Each number is 200 + 20 x the weight over its row's rms, rounded and kept within 0 to 999. Layers, rows and columns count from 0. The size before them is the row's rms in percent of the matrix's.

# layer 12 MLP up, 1024x256, rms 0.35, rows 400-506, columns 96-127
093,208,207,207,195,180,179,149,189,163,200,201,237,186,222,182,174,189,173,181,197,192,209,187,207,156,193,207,230,216,211,203,174
104,212,203,189,217,176,198,199,215,212,187,214,222,185,231,189,205,184,198,215,233,197,219,231,225,202,199,175,221,183,203,223,212
102,213,220,174,219,237,219,226,214,202,210,194,190,190,191,191,226,170,199,206,197,216,192,169,201,204,200,203,178,178,251,191,197
100,198,191,195,186,217,187,240,197,212,194,226,181,171,188,213,208,184,224,204,177,225,227,196,225,214,229,167,199,184,230,230,159
107,223,176,204,183,225,187,213,222,187,202,190,177,201,192,196,202,191,241,202,215,218,197,215,181,198,207,237,227,209,181,200,176
110,181,240,181,196,257,222,183,183,206,229,207,209,186,196,207,189,166,216,203,239,151,173,206,213,214,196,202,187,200,179,180,159
108,186,190,221,193,225,187,208,202,210,157,192,171,210,181,218,187,215,168,161,226,201,183,169,234,185,196,180,190,177,219,155,176
104,197,214,215,208,155,226,176,224,192,206,205,213,204,193,176,166,209,227,188,190,210,185,175,187,198,204,174,198,186,224,191,163
099,208,212,164,191,211,197,181,217,195,178,184,213,236,207,222,205,203,211,196,214,181,210,229,199,249,239,175,196,221,201,200,219
102,196,204,194,172,201,190,165,161,204,216,179,209,223,186,210,184,164,188,186,218,170,203,209,185,174,212,197,226,214,196,219,218
102,188,199,205,213,176,191,211,190,200,211,216,195,191,207,202,184,186,207,198,234,206,208,197,178,216,209,197,227,187,223,218,179
105,217,224,206,221,171,176,224,209,241,183,191,207,193,216,223,181,203,203,183,198,183,176,213,227,231,194,191,197,213,208,196,181
104,167,217,206,189,200,224,196,155,158,192,204,173,191,224,218,192,183,186,188,164,197,216,193,203,182,217,182,208,182,194,200,192
087,202,204,188,204,200,215,222,232,174,205,189,198,204,172,187,195,170,210,207,211,206,207,210,218,230,204,207,190,218,212,157,202
096,204,199,187,234,189,201,212,196,221,186,225,206,215,190,162,172,192,188,184,162,210,196,204,205,245,190,236,167,196,160,208,198
105,182,168,207,230,197,206,195,196,213,193,211,200,177,203,188,203,193,175,213,200,188,227,204,185,190,222,203,173,212,197,204,201
099,217,213,212,194,209,191,196,165,242,212,196,190,196,213,204,189,212,202,193,206,197,208,192,210,193,215,233,217,223,211,178,215
090,218,215,201,173,238,210,216,191,209,191,186,199,207,181,168,215,196,227,179,201,161,221,208,204,168,209,199,206,201,216,163,170
098,189,184,149,171,218,206,233,219,204,212,220,232,179,247,196,180,190,208,180,201,205,185,183,192,219,190,158,221,214,205,174,166
107,194,181,157,204,215,201,194,199,204,228,229,206,217,189,213,198,208,196,190,211,194,221,202,224,213,217,263,174,189,193,192,179
101,180,182,191,178,177,189,200,195,162,184,210,182,209,184,239,193,191,218,206,185,206,195,188,201,205,206,231,202,216,211,229,206
107,210,190,187,217,211,217,233,199,190,210,222,215,203,184,213,208,205,217,187,143,209,184,191,249,229,218,185,224,188,159,200,212
097,217,176,193,236,201,184,168,176,180,185,196,189,218,154,225,202,196,186,192,175,166,241,222,187,182,202,189,191,179,190,170,195
095,222,180,189,204,176,214,214,202,207,203,183,202,176,176,205,226,209,203,185,198,158,203,258,213,216,213,206,199,232,206,175,147
105,183,214,203,157,191,210,191,199,163,240,209,179,223,201,199,205,196,212,204,180,169,165,190,196,219,168,216,200,222,228,163,175
097,216,189,224,210,175,217,235,181,221,176,190,226,202,208,204,198,187,203,171,222,216,208,212,211,214,230,173,233,203,173,183,192
096,194,194,186,211,193,213,184,173,192,180,183,214,190,172,214,171,208,221,214,226,191,208,196,225,223,210,220,222,188,205,230,232
095,174,182,202,232,216,181,214,206,218,191,199,203,182,191,215,191,182,213,181,215,193,202,220,203,190,158,200,178,197,172,199,188
098,208,230,210,219,215,218,187,191,189,210,192,192,159,209,241,170,168,203,178,213,192,220,200,195,193,206,178,194,197,183,226,190
104,178,184,199,211,189,220,242,183,197,186,201,192,194,168,173,210,157,200,212,164,224,207,216,231,212,196,214,209,212,219,194,191
091,198,183,175,222,170,179,210,206,233,203,177,181,154,198,192,225,201,236,255,162,203,180,187,174,202,211,199,185,202,237,196,231
100,223,206,200,185,176,217,212,201,191,203,189,204,215,214,259,210,235,200,202,192,162,185,190,200,184,198,229,197,222,219,211,178
099,183,185,184,228,187,199,226,197,207,222,231,203,168,181,195,170,194,185,203,201,208,193,209,204,190,225,157,222,194,191,173,194
101,177,194,157,217,212,187,196,182,253,198,198,196,215,203,222,204,174,181,188,218,222,210,201,209,160,194,219,219,186,183,164,166
098,236,201,184,214,216,160,222,180,205,244,203,195,181,158,191,207,230,204,178,192,232,160,213,200,220,173,225,219,191,195,207,190
101,218,192,191,214,180,218,204,200,180,163,210,204,197,177,172,194,204,167,223,227,229,183,227,218,214,196,220,201,201,207,186,214
108,212,183,196,207,192,193,190,230,185,203,202,218,169,185,198,198,224,223,187,187,169,207,226,236,229,217,229,197,221,176,198,210
092,206,220,208,218,187,183,171,206,188,226,198,205,159,173,204,202,179,234,177,215,182,186,173,201,204,214,220,192,157,208,213,171
082,212,202,209,215,157,211,211,194,169,199,234,206,200,189,222,207,209,188,197,185,218,200,213,215,212,180,207,224,166,217,186,196
104,180,240,184,171,187,239,209,197,150,221,190,205,171,206,170,220,203,202,203,219,232,179,194,183,222,217,207,169,203,218,182,211
108,187,180,221,198,224,168,229,164,216,198,200,203,192,197,183,192,186,167,219,187,249,209,215,189,183,236,180,158,199,197,200,230
093,218,193,176,218,210,199,201,214,200,176,189,202,178,180,213,213,225,170,207,260,199,221,185,194,197,212,196,209,210,199,189,229
095,231,194,214,199,231,239,198,237,184,199,200,177,207,229,243,211,214,196,161,205,223,196,208,197,205,209,225,217,221,208,218,163
092,214,201,225,175,220,176,177,171,200,197,209,189,244,159,195,186,201,261,222,190,187,214,181,225,183,180,218,201,207,222,213,213
106,201,216,175,172,183,194,190,232,219,192,222,174,195,185,203,203,210,225,213,243,231,193,188,202,219,220,170,191,201,201,188,259
105,228,214,204,187,190,201,225,190,212,187,181,194,167,222,179,185,211,200,170,188,208,198,186,187,216,214,180,198,200,199,179,221
100,232,204,189,148,176,210,202,191,235,201,223,190,223,213,180,233,201,199,213,202,234,217,192,191,228,210,191,196,234,232,182,167
111,173,189,242,196,215,233,198,194,223,192,220,182,206,197,185,208,190,193,189,202,204,194,193,159,216,210,175,207,205,217,218,186
087,225,205,189,197,198,189,183,203,202,176,194,193,179,197,244,205,173,187,180,204,203,230,207,165,187,188,221,187,190,187,179,232
098,183,225,177,237,206,205,212,153,224,196,207,198,208,213,178,201,167,210,193,184,240,200,176,215,177,190,192,226,210,191,189,187
104,193,193,221,183,171,208,187,161,221,213,199,186,175,210,209,219,210,171,208,219,230,189,209,197,222,209,191,182,190,236,190,221
102,228,189,209,163,165,175,194,222,147,198,181,195,224,216,205,171,183,186,176,213,210,189,158,198,197,195,182,212,241,198,194,189
101,187,209,233,195,210,152,183,199,176,224,192,157,186,189,196,178,185,208,212,250,240,203,213,211,194,194,209,187,207,212,221,199
106,199,171,209,210,202,207,181,166,234,205,206,198,175,200,195,168,213,201,211,190,190,199,217,185,187,245,165,233,226,202,197,190
097,211,206,202,193,190,195,199,203,223,225,217,162,231,192,237,198,216,216,174,187,168,223,175,184,207,175,178,213,191,249,258,192
112,224,235,195,206,204,213,214,201,204,194,193,207,217,192,193,196,170,175,239,191,163,211,207,205,202,199,179,244,217,214,231,223
053,198,244,193,189,220,218,185,233,201,236,177,199,194,223,182,208,235,230,181,203,196,195,196,201,165,189,231,199,206,162,218,217
109,178,202,185,177,179,231,219,190,217,205,217,199,243,192,220,253,195,194,182,192,178,215,220,204,236,188,216,204,203,194,168,139
100,189,174,185,179,173,195,179,195,212,203,238,198,217,220,187,195,165,219,219,229,211,170,203,201,201,203,210,190,197,212,188,189
092,182,182,225,183,195,202,194,231,175,212,175,184,200,197,201,178,201,217,203,190,216,193,194,193,169,170,198,211,223,215,198,199
091,231,190,186,201,198,198,200,175,189,257,189,193,195,203,161,225,168,170,222,203,194,193,213,197,194,188,189,193,165,215,192,209
100,229,203,199,177,213,199,219,209,214,191,204,193,212,209,250,235,200,232,189,212,187,203,212,182,187,195,200,215,183,221,180,216
091,202,210,175,191,197,202,233,205,194,173,217,213,206,198,197,229,199,224,197,188,193,204,221,213,245,226,205,217,233,204,224,216
105,206,182,206,175,220,172,186,179,194,197,201,197,222,174,251,205,205,197,209,196,194,197,248,187,222,167,222,190,201,201,162,163
099,199,211,195,162,213,243,189,187,159,218,214,201,228,238,166,199,174,182,224,216,228,184,171,209,206,160,208,192,212,213,195,182
091,219,226,176,198,190,203,226,145,203,226,203,209,227,227,193,226,217,211,170,213,209,193,229,188,233,204,221,212,207,202,209,192
081,202,208,145,208,223,197,175,200,204,224,214,164,184,194,206,182,170,201,230,209,180,196,203,226,206,186,217,194,211,202,214,194
097,210,209,228,213,191,244,150,174,176,197,181,238,188,198,216,187,183,184,173,218,165,199,186,210,193,221,186,200,195,163,182,204
097,180,255,195,195,210,204,173,226,181,191,199,187,225,193,203,188,179,217,202,211,194,214,176,204,210,194,212,204,208,212,229,212
100,194,203,185,221,210,214,192,204,203,196,184,212,216,219,199,194,204,231,205,233,193,204,189,212,170,170,211,168,170,182,207,242
104,176,201,209,189,225,195,213,209,186,191,191,224,231,213,217,194,251,181,216,172,185,177,185,207,179,202,151,203,230,199,221,204
097,200,176,215,215,197,215,174,193,168,204,227,241,209,179,202,193,192,193,234,203,205,190,203,182,174,208,206,216,209,197,173,197
101,209,179,176,180,220,187,223,238,215,200,184,208,181,230,185,194,198,203,201,197,202,229,175,200,196,184,198,232,169,183,207,199
097,221,173,231,192,191,225,201,243,170,195,234,178,194,174,193,204,170,235,189,191,213,231,232,191,137,178,181,213,203,212,191,190
098,213,177,222,191,221,188,202,233,212,193,192,218,190,159,214,214,194,250,228,221,232,180,185,188,173,211,197,222,172,183,182,179
100,214,168,205,198,201,167,177,203,214,169,220,197,212,227,160,217,190,162,209,227,214,201,228,211,226,194,224,225,191,214,202,202
101,192,220,222,192,221,198,160,194,191,215,206,180,198,208,209,221,196,210,208,146,173,195,192,193,161,207,208,143,199,210,158,209
109,224,164,184,222,205,187,166,187,240,191,196,230,227,153,213,179,210,213,151,173,187,187,194,176,206,221,210,166,190,206,200,167
094,183,202,192,202,187,196,209,204,193,208,191,197,164,161,175,185,174,217,210,227,200,185,225,194,241,198,211,189,189,184,187,197
098,188,166,213,167,215,212,217,191,227,207,226,198,142,200,178,171,187,214,166,229,233,204,238,194,179,216,199,232,236,211,189,196
097,158,217,183,204,197,232,178,231,198,214,242,189,210,181,188,197,215,191,205,196,192,201,172,206,211,196,204,205,231,215,230,206
101,191,205,214,200,178,195,212,188,225,202,244,221,211,229,246,181,198,210,229,196,202,195,208,200,187,155,177,229,240,211,198,209
104,205,150,209,173,172,223,222,221,213,209,208,227,196,187,190,213,229,187,196,223,236,242,208,229,186,191,215,196,162,204,222,210
110,213,166,236,182,164,188,209,215,185,202,200,227,206,221,214,165,163,208,195,219,197,188,180,200,211,221,192,222,211,193,196,229
098,182,214,194,206,193,170,195,202,205,215,173,193,206,168,197,219,199,240,179,211,233,226,219,240,178,193,185,204,196,190,162,197
091,221,222,210,210,182,214,195,176,211,191,203,200,205,182,202,186,222,222,198,227,206,219,192,209,232,193,172,183,213,224,211,173
100,218,194,186,199,191,192,236,208,221,207,178,173,186,184,213,227,175,190,174,199,208,192,196,203,204,180,197,208,217,235,237,177
103,235,195,219,195,186,195,202,197,197,251,199,191,202,158,213,176,214,200,206,229,220,206,217,232,204,234,208,222,242,174,208,216
115,212,206,198,200,192,173,220,224,227,242,234,213,202,200,217,257,209,194,230,217,216,178,233,219,192,189,162,196,197,176,194,211
103,166,200,205,247,199,195,181,178,235,186,186,217,175,211,209,187,219,198,196,194,215,217,195,183,230,197,194,233,195,203,200,165
086,238,208,206,170,214,203,171,209,200,227,212,144,179,198,237,194,178,204,185,191,199,182,228,212,178,206,202,186,202,230,239,191
097,178,159,178,150,219,169,215,173,187,210,241,167,174,213,212,177,221,170,201,209,188,188,197,225,200,161,193,207,207,190,175,187
105,215,202,201,215,190,215,198,212,179,250,196,205,191,219,179,211,199,200,189,206,204,214,212,196,204,214,207,183,205,196,165,209
100,206,156,201,188,198,232,212,212,216,171,192,218,235,176,195,230,202,221,211,206,194,176,199,227,205,192,222,180,182,170,191,196
102,269,194,177,224,207,174,183,203,225,194,170,192,202,189,176,185,185,205,188,182,236,196,189,195,191,227,197,203,208,149,169,211
097,194,198,165,176,237,171,210,174,166,220,212,207,197,188,185,227,218,216,213,212,197,190,211,193,182,170,204,192,180,166,196,219
105,198,211,217,198,209,190,202,198,209,196,224,206,175,188,187,162,250,202,179,219,212,204,202,179,198,233,198,209,201,246,182,238
099,212,168,188,178,232,191,199,199,220,228,217,209,177,205,191,219,208,216,250,146,181,214,223,199,235,181,196,201,177,180,196,212
102,203,211,235,188,210,191,197,193,194,222,187,204,217,196,252,154,186,206,220,198,185,228,222,213,204,213,199,225,242,205,192,185
094,175,198,200,215,216,246,189,189,188,200,217,211,221,192,203,186,199,184,218,200,151,202,176,216,160,202,213,191,209,196,211,183
092,209,223,212,180,218,206,171,225,229,187,193,179,201,203,204,206,204,215,201,213,192,220,199,205,182,207,182,236,188,238,219,227
094,231,221,191,203,184,178,191,182,178,197,166,170,192,225,200,196,208,239,187,209,192,211,204,213,202,210,219,212,210,200,235,185
096,206,183,185,193,154,223,205,173,193,214,198,210,212,209,227,217,209,165,144,142,202,199,201,219,200,170,215,188,189,214,185,191
100,220,158,201,198,222,234,213,174,180,207,217,167,205,206,182,236,213,212,220,191,207,236,229,156,191,178,201,195,189,211,163,188
102,231,197,193,183,224,175,202,180,189,194,226,194,224,191,156,180,226,211,174,244,168,196,207,223,195,192,181,188,230,207,218,221
096,194,203,214,213,209,208,188,141,207,212,151,234,196,211,233,203,158,187,218,209,217,175,218,206,200,188,222,216,213,178,188,203
102,218,172,152,186,180,217,215,179,210,210,203,203,223,219,208,226,209,178,181,215,188,230,213,227,199,201,186,209,168,160,167,181
# layer 12 MLP down (transposed), 1024x256, rms 0.118, rows 400-506, columns 96-127
091,225,200,226,209,205,192,223,202,182,216,198,209,181,247,190,201,170,199,209,207,224,196,226,207,184,197,168,187,193,176,206,207
101,194,187,216,196,216,208,182,226,212,175,206,206,224,195,219,208,204,208,182,180,162,205,221,192,177,187,210,201,177,222,189,221
099,205,185,235,176,171,209,182,176,191,211,202,162,208,200,181,208,161,197,180,215,219,215,195,204,190,230,191,231,189,201,212,248
104,190,216,166,203,216,222,202,194,178,184,209,203,220,200,238,174,215,205,210,182,208,201,215,218,211,180,214,160,219,205,171,184
104,162,207,205,216,203,191,218,223,206,212,199,178,185,175,160,184,186,210,191,196,183,191,217,207,202,208,218,215,195,225,236,245
105,185,231,219,220,244,213,182,195,206,216,176,201,219,197,177,193,203,217,179,203,186,188,190,199,224,188,233,176,177,176,202,198
108,172,173,196,179,213,186,173,233,216,190,222,201,190,151,210,237,214,192,189,220,180,186,216,210,228,196,208,212,182,194,198,178
100,210,201,185,218,190,215,203,209,235,171,202,182,211,234,208,187,207,201,171,193,188,152,209,189,211,199,179,170,209,204,220,185
100,195,197,196,201,204,217,195,204,228,151,213,230,206,214,187,221,219,204,182,207,202,204,178,179,215,221,180,232,216,223,225,203
109,202,199,185,195,157,235,213,201,204,244,217,207,167,216,151,192,207,194,191,177,210,191,215,172,181,220,175,202,208,240,234,199
100,214,196,196,170,232,192,156,214,208,200,234,225,193,199,217,180,198,216,201,218,217,190,173,184,189,172,214,214,196,222,230,208
103,209,183,194,224,210,229,196,210,199,220,176,204,210,212,190,201,215,180,235,187,212,214,181,222,197,205,198,239,187,186,212,235
098,176,188,242,228,220,205,225,193,185,185,218,212,204,208,197,201,215,209,211,183,205,203,217,204,190,218,179,223,210,187,186,202
093,205,222,193,180,213,193,198,187,199,217,220,250,213,199,195,196,193,182,196,206,236,196,201,180,203,203,210,244,200,211,223,213
096,199,216,160,204,174,195,219,212,180,212,221,205,159,190,203,226,188,229,189,208,187,183,193,204,226,196,194,179,216,217,178,202
096,214,203,195,159,207,208,189,190,190,202,198,194,187,209,223,164,167,153,196,203,203,168,216,188,187,183,222,164,195,215,205,193
100,188,238,189,195,171,200,192,190,181,209,169,218,186,242,204,182,213,171,172,194,157,210,186,193,205,218,176,181,241,199,195,189
097,215,180,172,200,184,231,196,189,193,227,201,202,194,224,178,212,188,177,184,174,208,190,197,201,220,226,192,198,205,238,201,179
097,203,211,171,214,197,212,206,204,202,203,189,228,207,245,203,224,184,205,187,195,214,229,206,201,191,226,125,191,169,211,163,193
103,200,186,188,220,198,194,203,209,200,199,220,244,180,234,243,185,210,196,182,192,208,197,191,202,212,168,205,196,202,208,194,187
099,191,225,229,188,213,243,242,208,186,153,192,171,209,237,189,173,163,213,239,189,159,204,159,240,220,205,219,187,193,173,224,188
107,169,222,207,185,225,254,191,189,209,214,202,210,202,216,188,242,185,210,195,227,199,163,183,192,186,202,210,220,185,178,238,222
095,234,176,191,227,216,215,202,181,194,209,212,185,180,194,211,195,179,160,197,183,204,216,194,232,203,209,182,217,202,200,174,202
098,208,191,227,177,216,184,161,179,228,217,205,209,173,196,207,188,187,182,181,177,202,189,186,184,220,190,209,225,234,206,195,208
108,187,151,188,191,230,175,194,230,188,188,182,212,209,207,230,202,198,211,209,175,217,197,179,176,159,209,201,188,222,214,177,187
096,193,197,202,223,180,213,210,187,226,195,199,210,198,193,198,209,173,192,220,214,192,215,179,176,202,239,187,201,191,226,198,209
100,246,201,220,192,208,222,181,197,194,220,184,240,162,192,213,195,189,206,166,163,222,184,212,235,210,184,218,185,201,177,194,207
097,198,205,223,188,210,191,158,169,187,190,193,188,201,209,228,212,185,168,201,223,184,195,203,192,200,201,202,179,199,219,212,192
095,206,214,204,176,234,195,216,195,207,210,188,195,177,182,212,199,199,182,191,202,171,185,227,189,199,198,194,237,190,201,238,200
101,183,193,229,220,203,238,179,205,211,208,179,183,189,179,204,202,192,230,200,190,211,223,226,202,185,171,198,224,192,208,192,191
092,229,203,184,205,241,182,216,207,218,217,201,158,218,184,199,184,230,222,212,174,195,209,197,178,230,190,223,234,241,224,212,179
099,191,170,205,189,192,223,179,207,203,210,196,207,214,191,206,166,195,195,194,201,229,220,177,179,202,198,195,203,176,220,221,188
099,171,164,207,204,199,184,190,243,198,228,230,204,199,198,202,202,190,180,210,163,214,173,182,197,221,161,174,190,192,177,189,209
098,180,200,191,210,172,202,207,199,237,189,177,187,242,199,217,206,205,177,206,186,206,216,239,163,186,190,201,214,193,193,192,236
104,216,204,226,177,213,214,191,212,236,168,182,171,212,211,185,184,192,146,203,200,189,173,209,195,225,195,174,183,165,204,208,200
097,212,195,200,220,217,190,200,173,231,200,198,194,183,226,223,173,168,181,191,177,206,193,205,203,170,217,183,205,209,217,193,178
106,218,188,191,235,170,194,237,173,187,171,205,179,195,182,219,211,185,214,233,213,191,194,242,211,226,208,197,185,214,237,198,168
100,179,194,200,227,203,211,194,192,203,204,181,191,163,211,201,176,208,202,193,223,226,212,223,227,226,200,239,232,203,174,216,214
083,179,209,197,165,167,220,156,226,153,221,160,173,194,187,186,196,189,241,221,201,169,166,201,188,181,205,205,213,210,238,216,207
100,180,215,213,155,173,217,182,236,188,245,196,203,167,211,197,212,194,189,177,209,176,195,195,195,213,216,207,205,212,196,201,184
103,155,205,210,169,200,203,247,205,184,223,171,201,159,194,166,204,199,212,205,184,215,204,205,197,150,198,168,228,229,176,185,191
094,176,243,186,197,201,242,202,186,208,217,162,204,158,192,207,206,216,189,205,217,205,197,217,207,181,196,202,212,206,235,225,162
095,195,222,208,203,197,170,195,196,227,216,231,226,199,194,232,200,201,198,191,167,195,172,200,209,185,228,191,176,198,185,188,185
095,188,210,227,178,217,197,201,202,215,214,187,181,199,176,168,203,200,207,178,222,173,173,155,185,207,216,193,204,186,189,231,222
108,190,184,228,223,177,199,192,213,207,213,204,168,183,185,196,219,211,203,224,198,220,214,212,177,212,193,195,193,175,183,218,239
103,186,186,195,184,183,188,207,180,174,211,207,205,234,223,193,211,203,197,236,192,209,189,202,201,191,258,198,235,224,200,222,203
101,170,207,218,172,188,211,190,195,198,218,203,217,230,213,208,221,207,183,214,231,201,188,170,222,181,197,182,234,219,184,202,209
108,232,186,211,218,175,205,186,170,200,208,162,199,213,206,201,165,213,188,203,233,159,169,219,185,232,205,202,181,167,226,196,182
093,229,182,239,201,196,203,204,212,212,209,218,181,206,206,177,199,230,196,228,186,202,191,200,259,205,230,205,213,159,198,218,159
100,202,210,203,206,188,202,188,222,202,191,168,179,188,237,214,179,189,178,205,189,207,184,236,216,191,179,186,223,175,180,209,198
101,194,199,166,201,188,214,218,185,203,204,207,204,202,171,227,210,186,193,185,205,185,186,206,209,197,229,228,205,180,223,200,241
106,204,177,255,216,185,191,233,203,190,227,181,193,188,189,182,192,182,197,213,206,198,161,217,220,176,239,222,174,176,206,229,163
105,201,210,215,223,194,224,180,194,179,185,195,202,169,191,207,233,230,197,244,201,158,214,229,170,207,211,197,170,178,188,193,222
103,185,203,209,205,221,218,195,188,196,182,241,194,197,204,177,191,229,194,209,227,213,167,196,175,180,218,210,217,185,181,205,188
095,189,226,196,181,221,214,175,186,202,162,201,206,233,191,184,248,193,219,201,188,197,182,204,200,202,170,206,215,189,221,218,207
106,223,200,218,202,220,206,212,203,222,196,191,230,182,198,166,205,236,184,191,224,240,216,208,187,197,192,194,208,228,199,199,193
091,218,178,180,193,170,194,202,180,198,192,235,178,196,167,200,163,186,219,240,216,205,218,215,219,230,176,165,217,214,213,191,156
105,198,230,209,201,191,193,193,158,173,226,171,227,215,190,188,236,183,197,225,214,172,235,238,197,204,200,184,205,205,180,193,150
102,184,178,214,227,207,198,202,204,212,197,197,206,191,210,226,195,200,218,177,209,217,178,192,186,221,194,220,184,228,209,156,229
100,201,185,216,203,233,165,187,197,240,190,197,216,188,213,188,207,190,181,177,201,184,229,168,183,201,218,192,201,173,219,238,236
097,168,163,186,178,212,223,222,218,190,238,235,202,224,182,213,198,197,218,236,197,156,220,234,218,194,178,224,189,217,213,198,191
103,194,220,206,205,191,187,164,240,212,170,220,180,184,201,210,145,211,184,139,211,240,184,232,185,215,208,206,194,210,185,194,245
093,203,228,213,189,238,164,214,198,177,198,204,228,208,187,180,222,182,171,183,231,212,203,211,215,200,179,210,168,203,206,220,249
104,220,225,202,217,231,192,191,183,189,180,176,183,210,220,203,220,212,200,226,198,203,198,197,198,208,177,215,193,181,184,209,156
103,226,228,205,207,184,183,201,210,196,165,196,172,203,170,215,171,187,226,224,257,239,242,173,226,182,189,167,205,225,197,192,213
094,185,196,210,195,182,223,232,213,215,211,189,224,235,200,215,226,219,184,213,226,207,205,201,198,180,217,242,196,204,186,230,230
087,232,205,214,202,212,231,186,216,204,185,212,191,220,211,200,208,175,223,183,159,193,217,204,190,203,236,209,211,208,194,184,226
098,197,207,213,229,195,194,218,222,211,193,203,204,203,214,211,223,169,181,215,226,247,174,209,213,242,223,213,206,221,209,214,190
097,181,205,208,204,179,223,174,208,201,197,223,177,173,196,195,191,177,179,200,250,167,245,178,190,207,181,189,211,210,154,212,187
100,217,193,221,179,183,191,255,213,192,166,207,201,177,211,177,196,192,171,179,168,201,223,157,166,219,160,189,196,165,205,230,161
101,214,183,221,206,217,219,190,169,199,170,211,182,198,163,209,182,240,208,181,167,168,209,193,214,161,222,226,182,237,168,186,215
102,202,208,176,172,165,213,193,185,197,186,201,165,168,220,186,223,187,193,235,222,207,183,191,225,204,178,189,250,188,169,170,157
102,158,228,224,190,236,198,203,209,220,212,167,215,178,214,217,194,184,157,231,215,197,226,220,191,189,219,226,209,197,173,209,214
101,242,167,211,208,243,182,241,196,222,221,211,191,199,178,208,247,193,216,247,203,181,202,218,179,227,185,229,203,179,199,191,176
101,185,205,180,250,209,230,199,207,224,203,227,187,204,196,223,202,215,174,197,210,209,197,196,226,190,184,195,133,198,227,190,197
102,178,218,193,219,212,225,235,225,223,164,184,195,188,226,198,201,173,200,195,226,179,183,226,162,221,169,172,210,199,205,187,215
102,201,212,198,183,192,205,194,216,204,176,191,177,187,249,210,209,175,173,183,188,217,179,188,216,223,197,194,211,189,212,205,177
107,196,166,175,179,199,160,200,229,182,183,262,212,167,214,195,205,235,190,214,163,208,204,189,180,206,192,219,225,181,206,183,213
094,189,181,199,182,194,214,221,180,205,188,173,186,184,170,200,184,211,197,213,196,203,252,219,218,229,195,226,156,219,182,196,240
099,184,205,194,205,182,175,150,196,204,199,194,192,192,215,204,185,208,187,214,213,204,198,215,198,180,189,191,201,223,200,192,205
098,168,241,165,215,218,217,200,180,194,189,217,198,217,207,166,195,173,200,190,206,162,199,200,196,195,199,223,200,212,201,184,221
101,173,176,196,211,214,208,206,210,227,213,199,192,205,200,198,226,209,178,181,202,228,196,204,212,189,229,216,201,198,231,191,145
106,208,184,209,208,172,161,220,198,190,200,191,216,207,183,208,188,186,211,158,196,187,194,225,211,181,177,212,186,194,197,195,201
110,181,185,198,203,213,180,196,197,196,193,207,192,249,187,196,204,185,177,196,184,211,226,224,206,188,180,192,215,209,230,241,206
103,216,186,187,205,205,203,210,229,205,170,182,165,231,232,201,193,218,182,178,197,235,193,212,200,181,206,150,205,173,194,216,203
099,208,173,226,161,217,211,192,258,179,203,212,236,214,222,181,213,171,197,209,202,180,217,198,235,203,161,189,218,238,215,257,231
099,202,203,200,224,190,177,199,172,227,192,183,181,186,187,213,182,202,199,200,195,187,194,177,181,228,231,193,215,198,164,225,219
106,222,205,220,211,211,205,213,202,215,207,179,203,201,196,215,194,258,192,200,189,209,191,215,200,206,189,223,189,238,185,211,220
115,220,172,209,203,183,188,202,201,156,228,211,210,234,218,220,190,227,170,190,204,212,206,238,207,193,240,216,202,174,222,214,184
105,207,173,173,185,237,204,215,204,209,219,241,196,188,242,194,229,232,158,188,172,171,172,205,207,218,191,194,182,195,185,239,223
086,210,198,219,185,202,148,183,221,208,196,196,202,164,250,221,186,192,235,174,193,227,192,213,191,180,183,220,184,215,236,178,198
097,182,169,223,225,208,189,198,188,215,203,199,192,223,204,204,225,204,228,207,212,241,201,196,191,161,235,205,190,197,238,210,206
100,198,174,192,205,204,208,216,212,200,220,209,220,201,231,207,190,200,179,182,201,186,218,236,201,219,216,176,228,220,160,187,197
099,184,235,247,192,173,225,201,187,202,192,174,160,203,185,207,193,187,196,236,178,214,207,234,199,227,239,165,195,197,177,205,175
102,181,205,192,167,179,221,173,203,184,243,207,214,196,222,206,225,170,193,170,192,173,168,226,187,153,197,226,214,192,235,218,194
097,193,187,180,208,200,165,204,209,217,213,165,185,195,218,176,230,178,176,199,185,194,204,208,206,222,217,208,200,208,224,159,186
104,222,196,232,201,205,190,196,197,161,227,220,206,200,188,176,186,183,224,178,244,221,230,205,182,180,241,187,182,259,263,199,194
098,192,203,182,211,210,208,189,165,232,193,188,194,205,198,217,211,175,153,170,168,208,203,222,166,206,233,205,179,206,215,170,211
095,197,206,227,195,220,171,166,203,208,173,187,214,179,216,219,165,234,178,189,198,213,221,216,212,226,182,202,169,217,198,193,227
096,210,191,228,154,179,148,189,184,203,204,207,218,193,181,207,196,194,202,215,216,192,201,208,207,206,181,200,188,226,151,236,195
097,168,237,177,228,222,177,202,249,201,199,204,217,190,219,205,204,206,167,191,189,196,224,191,194,216,186,203,182,194,230,210,200
090,174,207,225,226,184,209,198,240,194,215,178,154,190,207,232,184,206,225,185,233,240,189,192,173,179,160,230,194,196,202,177,208
100,205,193,221,199,227,192,200,185,191,173,213,209,210,206,192,205,192,176,203,191,192,189,214,189,215,189,221,172,214,179,223,227
097,197,203,195,176,203,215,223,220,211,160,229,224,191,181,183,189,167,214,192,206,154,190,208,189,210,212,213,187,190,224,228,197
102,200,216,175,194,189,183,166,221,208,170,221,193,182,200,228,189,195,189,170,213,190,172,183,236,201,201,194,178,184,195,199,203
101,191,212,240,194,232,212,192,200,218,215,202,198,214,182,177,183,172,204,193,197,196,201,215,176,183,200,215,228,217,176,156,227
100,200,219,208,151,159,189,185,166,230,197,186,220,197,201,199,197,201,185,183,198,191,221,212,193,186,184,216,210,197,163,187,229